Weights of a small GPT-style language model, trained from scratch on English Wikipedia: 10 layers, ALiBi.
Each number is 128 + 32 x the weight over its row's rms, rounded and kept within 0 to 255. Layers, rows and columns count from 0. Numbers have three digits each. The size before them is the row's rms in percent of the matrix's.

# layer 2 attention key, 128x64, rms 0.145, rows 82-127, columns 0-63
115:119130075109072110128122145091149118157147127111130136219146090125093091140128140096131088163132150130191119144156121207057093172146149105101097162158138113176173075157184111153109135128122140
078:151100151103150121134131159132160127215114134173127092128085163139102105189088148100113194101135177141164158105152136144101130128126124141143089102137205098130060113113108059066123106084136118
106:125141120100112154124096132068100106119080144097169167140102095141111148151085101086126066161138117175120118196130116188088204081120177154138112142106124142136115137147177169169088199144134130
094:114135133102091120117109130070154164092189163077159124105118074137139085080146136068134092140137105124100064092155200106096134176177106159152154160109121157176140128065143147125160165142132100
076:173108157132115133127185078119109114134145084172139058122172167150157159166128150161131105099091106099113152120132091093086122163119135158174089175204090099040126099110136100135128161145155110
104:109102102130167101164111081059154177077139117141130147108141082102154041074124164146145145195138154097122137137121145090138124108184095078142171107118197108111153118129127170081107153119127151
085:152140162130162184150173136144071132147074102100113131115152208153147183169136086076116185094129151135082140093099167106163148116115095125131132096069171164136122117152106092090132143189105141
078:144131155083135106101118168130129106097077114106069149127151130086096100122124128072082123163145126150191131143169152187118146132119111156099127233203172149122166124117099159120133099078113165
064:088130108115192088145121080148125139196127110123152126086128142155173169163103127177163130109121134129182202117095140070128183093170163116169139112085094125160170084132134100129100138101167079
085:154121113128139181152089159133168130176097175131130122150123110110117125159097079159121153158123125142192161132081109179130153182142164067176134133150135062166110054080106091107125101071126159
095:151137193190157134121164138178135094109148160147189078078082069122121112120088135140171152111147082127122108176118159086185164153105118087182095070111117095134107165123148127145107127133127174
102:165146121149101104177135129108142102095078141133161094154109112119066109093060108063132135137167138100087103119146130158113071115131187158153124116172127163160124170118166172075135116165070193
063:142108137142105183132087097144138103176166156123145144130075117088115148124121169074170157059103115153154161117123121064191111140100138162099103036144169109133109173112126140135147077132160079
089:087188092116104058112136101145165115091197124136111166116128054127132109072158195131121105133127166134114109181130090149121107119174166114072183091086104127156111134161140146119159108092155106
104:052093141175167092130110104116160086106107119148119244127096127162133118112184154124127094126086171156117166144121175136136150115153135157200110092164120146087166127111120131147092142087122103
093:095111150144166115172130119127164126106149128162111129138159153119132171124100139154102212148174147155169094096095046113102133146132049140123121125135096107164151083133147120117099083100128230
132:123127174133194151080076117208142139151158087162096161088127153133123135126179125175155112112153087106109100147145118106134096057091140221146161140094132136107109129080105083114123125095126105
104:153102162068089120153125113114104117119115111117168098132168146202137095090114138159135178111135175186120078189137126086133194098114116120160159142130180152092056076098130140098129081129128156
088:094158083113137062139135091090143108181106098158100102101099094072115132150090178138187147135136148131214182131119118135107123142113136124088118044086153173134101159191151122148121145139129126
084:091154137148112097119127146168097075121124108094123211156106116145163137095158100157106092209136116143163084160121107146103097138170093094134107130185073125165178094101124172172169162126083124
125:126141084147106102124149147071113114114166145136176166145135027140101106079103124095145086183098133108168089129118140145096145153160174152145120144144102101188144081135146193183167144131098162
104:089149086153098111103163078163118148156198107131148073172124139094146126091169118161122114167102155151140144127131124076104080119133197128179186125134130164166092171115073066143146114150092153
107:148125111116110098099139142103127099151068156113060214172091106143106154127150108117164088153135162130144068142070139137150112130187130182131150122137090132093135083146063157145121201091140118
105:107121113050081196144111127100123118145053157124143091170141132083105126181134101098124119144132168161136214155108126179117142177122112102066094165145158090130144088105095163131116161142124112
085:124134074122089121111193132120143094120083157105131136184109067095114145144136081109153089170123173140166112135120156182128055115110160099082133149141135058156157178107129153105170110135197131
086:178132113089068150105110135146163136115084122144120111147161069148130154147116182167147120127111078084118072117120110174191080145153155128081126080077084151150140156154091162126177085118143071
076:190114166146176124150126119153189109168142092151097128113134138103100147111156145140132150128144086182105154054205100094179100145151060116180151109151164062119126136109091148135092111143151105
083:113143142161139030140095140171166143071137106150124103092127153153106144103125149153082132101101112096110072132096045107159145119108133154163145116153075137150120136118126206136132136090085196
059:151130175101114128146089186139129151094161107120156135125136153142102111140102096146056148180147175167143123163162150143094120149079103084119135155087137089127067062074128108181161074160119177
087:119092135189150127151114108054107152142158139170160105162137130103083114117118170103058111118125083109122135102114116137083162199147132160213174150104115165111103151175114121117073166133088142
101:144103062136125096091106134084147156127163138146152106170125150165154040119128123121094144185097088096132090142173080206106074121104153141110165161133119196138157140114149082092120092120125136
093:119095100125134182146085133101105133142122146072169145149141130143145069145101096092099135131119168110216147147137140157075170141125112118079076174139159142160163041082115090142157153101142163
092:128136129157131110140100134078151134136117188186173141131122107116045063136092124078163111078102155109106086123132149129087149131125180150127105161142133097162150133205109162133110096098128213
107:125125159178128100095156194157116095097145105149132187139061131100093161181112112089134125080117135166120114087161169114138112109086115216127144107128141094110074148127054114146153155122104086
096:046111124150091052107125177136120135152093103077140151133135087135124155148129110156080071181156128156148105157151115119069146164126076156137150174112090182097124178092138149155155162086122125
094:115147161122073156141137125146115115137122140142137178181070119117092160140081108146168179095128126163083158080114151132148149124181087062170140119094140102163059145089092158109147064162147170
095:129074121117152174109170127159055093153195119146139109091158142134154110088195098097137078150124125107119104136115137132068156128142143096099104163138160136170171115091210058128128143131163119
064:157093121115078134122152157055121135172105151139123094127162174195177105162161134143150130170104144201115123160144139096166105123108099065050123085144130107096169117124130098174133141132186127
086:151157127143092109111095121191155125123099135172069127105077123092120152173163100164157186164099172174129113132101082100121109130085124169106210094113143093141118137115064103106174152147092161
106:105115136118122086113116108056132073126165127129151158175155068118119085117122107123152063158131178089174150134122177188070116155181124086131093127157124108157183089155162137151142099103088160
087:162134134058094142142154137181111087134108108122079172130130151168089145138121145168150085096128143144097093167115174096108118183131166115109083127085085139152160047104117181083152146162185117
070:135087133120132173116139134102121119111109117121150169190132098113136148099127133142072091142106070151094113131164155130098129125142141183165152122170101102148129149098101159129145080137113000
093:129148117129147106122123175112103091159148143132157121159118102149110098088135112118108043161125114066147129134141128225073110194160198115123107158121065150137169088139127155163150163128080121
080:171075163060104122140129149108113149196119112096119115111157174111097109179112142147138118122196122137095131126208172121135113075158113136136083108160136125161085150135044074114139129112110087
114:147159134143116179116095153050144142097105201139134134143092118119117093093108120096077102167120124130134083165162128166046140108168130182078134142141141103157132107149198107194156115117110098
106:106115114115139087129125204081154083098133087136184162088123039140123113096133106120132077123131104072157169129160126215133146092158176151133155153123128085140183122135134175138106124132094113
# layer 2 attention query, 128x64, rms 0.148, rows 83-127, columns 0-63
085:093119127062149111117115122089076124168189122140115133137161138130100142120165092148134107121128184143129159206133141158092165084122117135091177142116088110182168041149173149161139101108073109
100:140127121220119070128120098146132142090058181150101141112131129103156114115089189118108137139081132135190125133080119182120174117166118143179123129171091086146153120108102169064151132092120108
084:110106060077130098158131104095204177115162137138127107146107151161202094153152113076074120138148157163115076151128122148159102105093129111129128100099182168178106173141112081151124159144157091
085:112152125129109165157127136073181147076124129130186150107111131174154092126102161108182173131145109103103114136087091132122093131141157180114099156160150105013104169143146071121101168096147130
114:082132064166117130104149137079107179132134153141150103118115190130159138153151040163125046147172108170199133143115110119087111162127160112130059138086140122142157136128097127164144158100108127
075:134175162122163136134139135174107054124104123130120150128155104183119167102169163131097141078118138215102109062145197084186171126137109155138119120094106156152124097124148086107080140121148086
070:127118052136096120156122102104071155137129175113122086136117155135122148135112140103098095161134078182173060122092091169082130111130114142072171195185139108128138129094183123125081114121157179
080:163070144133179102138127104142137130145146124129067101161181156151141159158170155140100186131120098121124160075092161083148116118118033132145114112108104095080133113165121159206121122119089078
071:129111169118159149152141128119119175163133097051109121141188134125132147117144077184164130164117053106126112162207099153106123107107112137102146175155081125178133085061177137132094140104155147
096:083122112159097080083111150118133150172106147118106165137075115084112167113090078096109112099116120051215120191160116117067116144119184131147148135130120160161170122136141166141146170103167117
088:145139077184111086144168146184138125120195143128155130082082110104096148115126107126096089125147125077143110110135103154068110141136179102160140122176054117151210149106143126096182145129081118
069:119159166152126134117109121076145099127119153096137134181159084057148124133101096097125120109101099098143161185152138126174129028110076089112155127124077157203118158179121138159135125168144097
089:165155122149080150105127143131116118152131122133086081103106104089166107175108124151144128188133108127088177111148119096124090199150115078150125093116128153124052146110047182170192163130098140
107:083108105147184106080109181114118102168129123128111108101131080124170135149226166189072108100110184140143065119114147138154147131114129092180084072111138167116163167112108143144147136111140116
108:144112142097126143115076133107170168088130123130097103094135133070103155120135097154103133170156074164132082180167123145141135089165112214166114142166118170129146153119183085065150119118076183
103:101121203124151120084086196107140158109159090150157104123129115104091119145158161151144135108123139126187082157084146086133090121081116179129167101067172131152084118102088131113170167078089162
094:124180088086108167110144137135167162108105138136159075167171064140145110081100124080148167140129112157106127132200104139129119119100134130144156160153158138064118134082084208137182104078109114
102:134146121126126097178122058132120125149076180155080136118095102067135173162116126095166112157127127124171175154104119132113155125141178132116062114176089145163118168105120124072170084063156170
074:181107147070114146077103136185167087145123160125158115049162145091168103102166076169074188051146132152077126097094130119153143086129106149136123100157154108135139133155146125103136141146120099
086:124167077120172092136116126139060101124126143118155211133141138126148129099133091087155141103117090118103182122108099140030201137151155133088147135087157073157150110143111155152168148125170109
089:117154160066108082159120116143101120155108095137177155133160128128108143103150153106141180104103189104127206110109149099112168110181151158122184086195127056119135141136101097109084122085088105
105:123063110118136151116144182165115178139135183152096053101123115112160154128135084158115138168152101163119071101069108069163182145115119105163092097142124109141119097179095124159165146119189147
101:093072071137066114107110096088154174149175104163157097140124121176138130118143108086156103149121115145061178227124097135116104149119101114103140160100085157127139147127069125168151152118139084
084:114100100131111135165140137149100116116149170089188135105115094131224114153170073067150123175117116144101142113128102107125184080125113113134119102159134081093168139127096139177050180120169137
088:136077108142086104134110129150137155145138121129108186139121175115114136178107095152108172098101046065149131091109108157206133145118162109151168128076178143188074151122106148128117128181093159
089:145117172122185122097175154100145100161151068088116126141114156147146135078126178147059168159117107164126105116134137145133163148056076173132163175117162143150146061129081132108097142119092077
108:093131091144117067133086118127116147144180136126150177200104116111071137106103099136108091103091185108176156112134094196075155106173152110139140158077120141174130075123135159154135083098154164
080:084155128080116108148080144100133144111160104091177194135118094156113091123126125177156065095113161131154168146146098199095163070174181091117138124093148091181130150084164149146143126098122129
084:090121176133151137116120136140157140153085095124074146146119173156059151086073232180106141178122132099111140102167163120091128194142116131140155141103111160101109151153149079108136146109153082
115:133052150083150146159148090137152120079096157107165143098168092108081075104109157095148137137102123055111122137137135168148155111189139165177123116158089158077148129132173139076076141111092157
090:166089067084130132191102138126179119096130126090158105114154141151101069139189102131144110076129075130140138177104149109148107161185063102103125104085114180109122137116156134096198128157109109
099:129152112185149110096173144109083133103114181153121135164109162129162123092102120132135104179086145114173124151190163108062106169128113135140162126099052150105196076183072133133133089114132124
075:124139125180211110161148162139110117097147134155139171124137152124131124156109144113093118163095129154106117078130113102091087106069084104067127076108126122123135142138131122220097097103216082
098:100147151075093132135069148177130159107095153081173106095122078086105133145104101128098094135163174123132156080110152180133173129162122124123126064104147114104084200138176123114099122091120196
089:132126102123102100123128084125096140094203095202119111096168179118143113152137141150095124108119131151073089182181103122078087129062189144134147119127110114044151142123114144118146163108081146
107:102141139120179128129111122127138070139159102075192109107197083094178140103173138098181111113128129121103179133137171135126160087159104124085101184103082117139115157136214104152117147152127083
068:138130149129131167125179129072134085112103115123197133148141129165173132091166109143160122119142116139087130091108089144213219103166067119112081117176158078174124125125141093152104114151106113
093:125096142153146147143081122124113184123137226138094116173147100094129157127104086124149109171089154139096212170090109106134182118125091145149143092125069098113137137111088103149148096103144196
098:144136135085140126087102172145093064121149133106073103096104120167150081152180136142180166171132197097120166160163124127124098125117119101142106119179157155070198101124072152145136169089131100
093:100117079144107113139113142187163208124111164118109130069131108115190133134149069175106120137142098148139110105149116084118201105105177077117077150089075139133117126083140126120092180145166153
073:086136129158156079146102132152126123172133105128105142171112090145120138151150175118088173124068110164125111106172130161148087104070146126136093171157164119122083217157096138190095160161145067
076:161065160129132122116130115159171088160120072121159165134140160162156108089141144198162158069095112071051157117143095111137098151137153110137154120113117151172138080114102137113156160174160062
077:175116125132101143137219163068092132147143128094198122171130156092098119154112173105118139133152104094151071096156143181112095129104126117108106154116176139130121129188077071101088113110116076
105:166121151108156140109114093068148093140162219122081120171089166152112120122114168142074131114100103084117118152128155156162089086156105142116133142136121113159079179170152135169184109157133052
103:117099067125189162135140132094148134105155118156106161167169112103180136119154100078122109114141156121076165128135067181077064129104152158090141133035138106132159120110091149162142131139183144
# layer 2 attention value, 128x64, rms 0.117, rows 64-125, columns 0-63
069:125116175139080122138145161167134205083190080117177112110127113089162131099127126164100124148147148147104083137198131074091147071203162167092133133115108153116142125161123088091126134086113113
091:057164158133100099118107192122086106114142125086204212122152132168129133179141162101137109134095148181159118144123113118130148115076112195121088125123126112127115070097118111159094186118151142
076:143125121150146087132122104089143137140144190112128081182157126082143075175139144134160099112117142134160075044070116111124119142139147095190126102131143113199097136114075101193163092138153152
089:132127161120137139147137125163134058135183161132166092095088137135154119131189088088144119071177093095144152082158132144093158118175111085134095139126122142145083204100153171208108139112100115
078:116081126124119112107078135134103092101155141097140105166158094146064148154160098121171158093108133086095156177119102129123096105078170145164120206124154142171115149143091080197174187129111160
080:126078112051142168104163096139169093113129118161107172081138119125104090139104108114141207169132140119101089135115136152142150097128153054094131116156137128168131143111158206097113171133104054
069:130105117159179149121111150071100113130135119107118059131144132112149163101120056127135110176078168111158108150182121110186143151152103203071132155116118143102110168155085165199082115112139150
067:159134109136101121123164105164105046168119100104178178105154133160164182157180087128127118086161110174142087164092102117116135117139154133142156087147024124131098110110134099126142170097150085
076:102144116149144107131108171084075182065100146132184135166181169110132171163090172163127095160119104159139161110111127124088104150093125083126094120103151143075131071130171143098096100134170192
086:130132120069089091118155099144157143123138074148133136087161125163137117144162123086153125074128164152139078167143106151184123084217135160141178063140100103191109123132137167108125129116093066
081:117200137073177184124179108144166122143098092135093188103119147145092115138112096119119148139068134123088160176148125136158102144103097166081134094114133128078148045159162125129127160152183107
073:139076134109100143115097132117142081156086151152123150123139125153104123122148101133111148165149091100109128185093139151119156101154116153160160157231055154141107141169163148105139075096091038
079:139153170111121134103099193200092142076110153060126164100121058116151118156106114152142172156111158158170161170064165149153137092115124076114114099162171096109141118065107134112137134096131134
075:087114149070156141114137137159100132064126110151111155128164107105126073122078152116114131104151126111153115175152158144141197116064137111108145171126189146071190095113092097073099175111163164
069:171186202140161100134139141069109119120140129075134169120086202179046124166094149156160139137094128131096117108133140107114127172098073104116136170123133138146111077130160158151156109109151079
080:126193147103086175121101138204048105142125184099142134105098158090136140149154131113160089127126140180163112159102171135104157104104132060103116140107111131114111129084201112104158155120173163
063:125096120134143100100151204073110117132140116168137122149162150155119109147045139103121154145103143133205097103116114092174135117119106152131166107132166131132144089160069183186113060067142113
073:147191125146134147117083197172154098180112141108122144214135087111124169142146129155080144088127156192177149101079078134132096129102124122109156090085106116156106143161110133165147060135143137
083:149156115119147144129205151150086150111071158156075183133143177134043130171124122142123112136138112142113166130161188164076166100105155071115162136114058108115095103106153149098116106096131131
083:147076134172110105098077182167091137132095064083146095142138132103110190181150084135186108140111137121146118183144104166097098100116168208156145149136129129159107109157112107133181104134081127
075:028102139124116106145076116103114155134153137126165107065155106115177130143207158089123117116101129096190159124098082162106128155197097119090129149164121116089129084135162121132165168144104134
069:187109114100130147148167083149193178178113071171041149132127149157135141117109128145114149146134130175083132089159128113124150090173085180096173113194092158143156112126128118115107148145131083
107:176123143128115173152159112124089129116158132139178114110080188137105096157073086076131086156145092047135158159132129132114139081132171137183084130114134118122108102160186142190079123145099172
084:080136152121158102107162109115147127156087066123188163106124142093211125140129117110152090135111126109192153131172094179140147085092095140196100141173156121137175105084096088141107130082162110
069:096122132091113142093139163105116125099130144134102105151208094111081171145113150145098179156128146094082163217161147073146106091093088134105062126109155180111167167140117132144137183132105151
077:088121120080109129101138154191152093120102172076127181163125125128058172180106139120163154063152115176175164117081167178109106102113133097127142121130073167147132088130111106077136103156122100
087:108173147118122176115152124123136157091066168176185149178151110101167124114132139122083115129146111140172129133118091191101102132106115011136115170121083092096114155111130107127126092088173154
084:107085103161176063129058154148126144094171121103156118112150065102177132094118136149116132149109149115112206143154159130137129134174174160175136114118187116143107162134037125134149084128104138
075:116120155129099179114085185192133114092158137118166103129167100077175127139186098155120121107105138101106135189131081149076128080133203105162102080146162141114126131093172110125140075102093099
077:125064119187101115156104153133112166148106146147108051130148092102173114092163159122103164173099140100060109142153151079096105127143165176158138120148148145034139098154127125156183141104118132
083:085134154156167138170126129125181162110105183120118056155120083069133054107141120097107114149126138107100065132158144152134124172160152146139097141077130149097088187157101179110111105185094137
081:143176139151131137131124184163096176128116149126134153071146161158148146210133080127178071138064126169147121131083102142095103155140150156125120080132143089105073058061148117148139117133142158
074:119087163102126181120118130112094045153119136076163134120143130109060123120185180179185134110146091120123113114129141199085103176128114122160099179124113076137113145064130097143154144145095136
064:094136120114145124077133194123184125193130127090093199048128140128121131149116120145132128195149088136125137166114119160176215138133072135134116129139124145155124096064146176104152117095115118
094:162116067098131083145153046124138120125120182133123115158193101138190166154162150155142155143113124114167201085172091141082095140160122094114110095137083094129108160102146122183140096100140106
085:156125172058121134114098175168082167146140099146087082118140126066115127165100101151106139174125140154171043131126128125110167106082091151047150105104121184127120107146126172122128177125155135
071:132143135195147114061183114100174129120091161102135102170099101166119092153098116090178139147163141153103094072218140100144129159108143170175123108120092146123152136158154107100109081159101087
079:200153098059115194128117073121136127131083184134083119067148121084113157140087079168139105133156101116138163148111067132208121142145153154122128146161083126125093128119146154134120145131181150
103:143117081083149113080139106143199131179125123145041158160103136129115148107073087172127150198128145151121072083135106096164138144138127176078148101116137167108109109207141151124114123136110141
075:142175121107116120152083131151103119112137162114140125054142106151154149077138148040132140093080128170161190138153179124146143091069139157078159161139158088124145134155140060157074152109117132
074:097189160098113167142127091114149094189109176123163113180136108143155116119122182127123166113122100092089175128091090177091122161141105044188121153158076130076154108111128160115134160118093111
072:160125086137111157137115070147088193147136142129096072141133157076124126157115125172112091199157116108107120128136144125092149082103169139184138069094162194108129155140166081087129133177135179
075:121113137068145180098146091100154110120099130104020148142092125098093132095135122096186159145146123140126110144123159134151104138048091180158128123150163193085108173100096089101158127131146126
084:111087153173129163144119130124102084086137168113085228128104192145101143148099130160144131177146129135128153167127210156156163158171124142133083077132146080087149103159120165111104140167105126
081:158153143173159100089105162121146158175132139123093181096118128125132124087068102145103146171136064153145160127128174115172140152109094209105121071107122120099136080199113108138063129132082142
092:124087162080113128104142139134068166124138133130072171097186142154093133111139176190191142122133190122136152147101199117083176109134110155121153175159108108068126069107160102127122146118106150
081:136167149108117212113116110171149116142141115129130182094100110168134072064146123122162148167086105131046141167084114157108133126172104056167119112101166171126086098080122144159104128141131143
078:171112124135111149140144061167116097137125186105078137141129106112140137140168082069192160160120116148109170107148144111114096191158126180099127049132071138088101106120137075127113184151161133
083:134130140124104115107107160122176124138113200046117121125155114122103172191153082052105111129085199115136179102160089120165136144082124140105107170109140087146098119122140096190153134111169133
065:107088104131090076161104144133100107155166208091070118141177140172151110105168196107154163150085114179130110080143138103067091140137154129150121167126106158072140078152103152118163146132115139
078:119143185109148223134075156080160114104170112101135165087136118170081151133129136122128152178090158077092107190106129121121152174146048150104137094136111145077138109123139152100172151115124135
095:170151238126142167129132160128088096114071101115097130150081149175051109143122132143145119145102184141122115142165160127128165114084094117082108167171139119140124106087086163152145135173086118
071:116155155167153089146169140081137118076157154111143177112137127169132141160149122075125156125106088145112193142155183126124082150117074038173058109061148119122156105128124144146129108103126089
080:129135089123105159081162088146083087099160122119116138134168101153205086102100169135160204136108129121153141144136134136076110172164107086074165106079116059130175091122158147145119126141136074
094:139114140129140125167114118077127113090157137127177139080115119175067068100098144075111154121121137083109115179113095142215094140142121108210173144206129151124108141113115181116121145122117161
073:131111156080048163145170096153108088059162115167141130091084105101152129151137114089142164143180103153193092133138148147117123128132115110096110160179157183106123107158173181076107113172129122
092:125171134129131162143173120158108144116107145158090156134167120107110146097173138157200103062175123163080074134130164120070140147124149106123122184074078128083126153108145063083115111121190145
084:078152106092150087136086147136131136173085141093173159125179157148168142102135137119113091128116132071073178173158182133086146109093107189150109123068118112109125124175159101119062092137080119
078:150121068138152156182152105106143116121102085210080144124146156161144139086158136147122165116131107118109134102140097146094129148132128109113149108176130072074222101191178111065149137123122105
071:214092119120108167133143119095078118110152147161093106100155109124058162143146118129184153102108146153093109150120143085127081136129145106143108170102160072073166103218160130129147148143175107
076:135161132082104166136130115234117119124160140099140097127160124118128144147131060164152113124092138118130080156132109107097082129157148169073185108079079189127101124116129077090131145133185169
068:081098135081122129144069170086142151176076108118130125155171157120137099103115166158075120134122156063135121098121117159100141143055097222137147141094144141104132102167148115147094132185082143
# layer 2 attention output (transposed), 128x64, rms 0.55, rows 64-124, columns 0-63
067:098126152058111180148142106124161076189094159152106173145150098146132147135098109127122146081169104128092088091110155204136130128109146100086088148146118112174120095148101213123094116186104133
082:154096121135119080131158110076171171145111109104144031171118079117123193144107132118118107169187117087147095177141126182161097140130081071148133159141089157158099171159127138119136093134119102
064:178157152102145087115135148166108147082097097215119134162095111112120167110121105172164159176115178108078155182125122102175129129137134130158124143111091105045111145112161070144112126095125070
065:158164165105112109149131156079115101096113120175131093129171178147088053119175163091103065102140180184128137172081155117127094167101143179121131113123132111100173071131086167116111138111160117
071:198207162152096078137126083090130136090045078128171091135131158100144159097128147124132103105120178127117121104163164112172118159158101092102169079087104114134125155096159177119143148156120144
077:134141101120132108148065130114127122149162094128119153111143177212150124156143099111148144087064153120164128058124116118160118122140119144121153116065204168139108088127121116190117087164048153
053:113159129086130111177116113144126109089129147097115107141191144186132166190072137148063070103113147157158150124085147100128119084129100071108179123163094131114127093093173108136129196118144183
055:084081114126122112074154178072095138164191090099174104115118138155138170099144166155102109137122129125154118163122119108133069188063060098146145130095198125088151121150136148124163138131174122
057:198071117148139137125167100174187150115159110139066137126084071107121144141113085152128141184152127111096090119147159155128141103106131089111140096076090096196146091194118125192119136139132102
063:074095149104157149093127161100083102136129135135138135109150141152094153124134086157044096147164088132158130116153182177149119181071129126080119203138159151115094176088110102088115174091146156
065:115116048148158163125106123125100146123178142117101141074128096151181148137205081151125165103165079143146162096100077133106105160138141096152161138150170080149136133091109157103200078111110096
060:136082139132105109142140133169183154173116083155143110092095171108145116146153171155145201056141141126151117111149144098134107150110089139122141061061177149081081185126097123102093182133107125
069:151106132099158168123179072155111104116189110171159079133093159170168103081084157100110176098116150091128100105103129113126112039129181106167140145139171155113107125135155169147156065121135105
062:090150111100147110185069105100134096104127128078137189156080132141178072098142124129171154109127118136113140094158158172135097100165132130206169088094124173152124125109173158131135051088114141
057:140114123145139191109153143158167165106128151168085094142136129049096174122138107147132106143185138154058082155043131116099132105098158111114129142090095109052139179150122097144145168130133160
057:147090116153095127118176152069128143180180147114170085144118148119128151138096115104074136120199114109108157136093176097086153092168081121155112099151103124134145154165070093185155164075143082
054:122156063036169131151159112169133152121120135114087116157148124153199137134147099159112088141117119167084159162168111123120096094075124091116170173094090178130089111112167101171089171130140131
062:094109131114077144086214104104089173120125138116155120131132091117202156121132154079167095150109128145078181203139127094113162130116105122127106187180110124127119116162099083110134184108157097
080:111118124158174157108099127135174166126170056132094158111103145134168085128179084179086171109173118131143087147119089120198080101114114122122142087146159129154113139180050084139145112126151097
066:173155116167116082103202059128146135119109117116177109099113129140142177129092132145052099071157135133139127116178182060173134124116097090095108095108143108116133181137139125128104185158149159
069:224157171118119111143143111082136112146111136175128139113093072075116150155107089127145170105164146175171143129144160167111117180120123131146082048107157106150118151086091138077106085109165125
058:059092116133102134099116151202116141173181127126105186095193152154145100111189153169155168088116062147108089123112106165080157146119144122141082143081171131117157121123115127083143120132086122
093:135160036156117127099153154137198102114130135103147046128145159151180084129175136131049076111161131134118106131165106136180076123095160103132139128167151135137158121118114173164101120127107089
062:123117095162167071154174224129114113110172139076121091112135088171125167090173135107083161125126096184149100167073098107135098159102158113170125118130101125084130173101150118085167127147109136
074:178164108102138135146102125112142084145096103160109149146105120148152126094143128139142121155092124122119122061135132215102145123152114092060188096108086118179097114133121205158143164193110066
064:179114111170117121104170078073128179132128091131123170119091152116154116062225105056159098125147127167102172122143127108172136144092118132182101116081188151120116129142103094138111139117151114
061:142071200101087166091129180102102133096175051089127140088102097084158144143117118139153197132152161138179161163082188133141110133103139108128156102150124129150087128143073116097125110158150139
069:128138191131144069198148060123145147128057121130098106172120141140138128128087157109119132089100128160175098116168127105155172097142163118095125133180090089154152112160189131072078100094143149
064:113102123094089132148218116112145124122093100162178151121111127165134145139133160072130158048133161139080148097146181110139118135071142152113140120117104157128169096187095142118106198138071082
077:141155129105138110168100080150137147175071109168146167144103130109150133158090140126168184037153123101141162086168135110068158167139088137084133084133104091191122133135128144116063122161147088
079:134147160095155116162059078111140105085097116166121193142084110141111104179092111105171141089146180092180202116113152132172165131174125153101122123188135122132100126122111107109063083116125141
083:161092125106166141078200098173112150088210089160137082090121098135113150156136107195068157114184146106142120168129129114141073089079150088137104139114152130110157140145131126132173098099138101
081:149188103131088121097092082114111155097091168179117089215170121110205157155091123118099096108113140173171168082102129123159095107173123088117068117131147098152116104139148148137110126139171138
054:144110097177103151147117075139166155104108170132118091145152123175136093168126086133153152144108131131108161097118107102151042148130150144191111058137186157164106170042131160102103134138121092
081:105150078109106124108146168092103142141131096153087074199095162163129085154158153137139135079133107159109092134101144159110103185072094062112152157121163101173093123129109175159153168188143099
067:129109097152119159112186113134156127183193144104178089081137111186182149062131093130129097157168116156080129126080098129126124125147074120187162144135124125138157118090097066135145072084141135
081:149134085107148059093138118197156106121116068162099157138142164131175161135184151173039136072123117106146166092126173109158083112102130132084140091122169117154129140146114131176149140113102091
067:099125180134124136174138086122095145099120166079126150197120170171147086152112188119190140142096163139096181107074175114075107123102106095128119181162144078128123095065128095113122101148148134
094:117127172144137104100106084115132124072151097138151088122146120123162105133199101138074113042143135060144203093183207146132115127130128116151127103130177118163159167098114117156129148133097097
066:150082089131122115155166111095142154118161140130165143154097139099143151171103152114142104169123155113117103170105068131087125122110097144157126178135081164048101069166136054186190094152124146
079:155117117123155144199160148154082116145124139122084101082117094118149130172160072112099131115175106118121097094126149096160184108119095103082068095143165095193143086098159178178122151119163176
063:172074056157106091068193164145173089161162112135123121106121097178158115107150078095138144090098106161108133123117098108171101128134121141138180124165130134181143174129089134155169168097110077
076:130071113161118064110120163166115124147125124141176099166139136157176118151144137084050114104211115088172169094138140140136142120174134088150104144140113088149121125123120138199060092095137091
087:136129174079102089162086136139125123144061151123142112137174074114059125144164154094198150052119122144115136127114142143126190100173164128131107155116116147148085203132151080116119151106090158
073:117137102062118117152140082106125102031169160088141119135176110152169162179200119127130137092127194118136137148134110117147092127112127120114150120083119103138112160106132092183199088121165090
081:112162162076113093155123147089175133116137187142131113194087126106136100121095100077124093130149156143168101108111087195171104146164101125133161079139151105165060153117144139206101097108159109
069:141119140138068137174168137059102148147114150082123115112139108110130134211145127064134163121151107099184093084181147155129146117136134160123125094166107112143137147143142176059132127103095040
078:150115155090086121118137148099089102142174088172172120199144144152130121150143169131098159060170069091179073095118103163114103083157120059124113146132162105163123142114136185160143135096104110
066:155146081120164127181109119121157148088159117239133112162123138097129141125075128182153154135100077109103120111101131135059054156124116153111118141147135165114157096120142179078147102149077127
075:121154096047117142130171129096152128110182126156132098150118102104163128146123043125057088074138144115148130115136108164145097088151129134064136121142188131197103167184158119170106146139140145
063:154079044161099083189133126143130138140101138129123121082122171106120107187168084086187120119137075144122142080147094186130147107117175124130161110168174120156150103089161133177096131094100113
075:174117081132137096140090096103148114157127229145132177147087108087108122123113160142121131122151114124131102095049188177094174149204127161145117135133112107113110145164148094074134076139109130
076:106143020057170127142104190126101119129114151122059101112191125133130155168164101145119145116113134158119134148144080144131115148094144136065149153126112104136087149092115182146194103158136136
075:133164200126136083104149151127103197185112063124148083144150144127131168129191170138092138097170098192109079089145151090148134105085090087138121108098127136131100121135103086191108136112140128
067:076122138127130154150127113142156126134144166104150188169081157139149157172087163164180093106133134115149131114167113127100140070067188170056107124071102136156113099163117078153076106104148101
078:173108116113170161122135132168131128209110107122103115120159131092181145106157073157102111106108135117137199089172109166138120087111107131160134129116160051159104139099120106196126040124106109
068:090120187087088115170075154113093115137094100106106142148142155125140113139094155060051120146179163133229152132097134153176101136161121138090139104188122124135121096173115153116121111102157139
062:153084108160128092183158119144169128060131090102068068113099113096104130157143145091166106099158150171134093161172104110153122141103139187093151118163157146070131155192111089137186130118130098
072:139128149131097051109141126102079138126122071090154139094095171104124063156163109111131093055124142173148115138131137134127178103180179118130122103141170148174118140083109131123112186142134216
065:129128154094143083112097105078125153134121128166122106130149135074125157094061114146111117111127123115150155094135135139131152128164134187047152161208116147120105162087159110097104115130157241
076:106135104118163172167117107061134113122169112105107124135152164140188124101188108121102085130138153147149156115154081183108079097087109071132138138117179078112183108123119183158180129129108059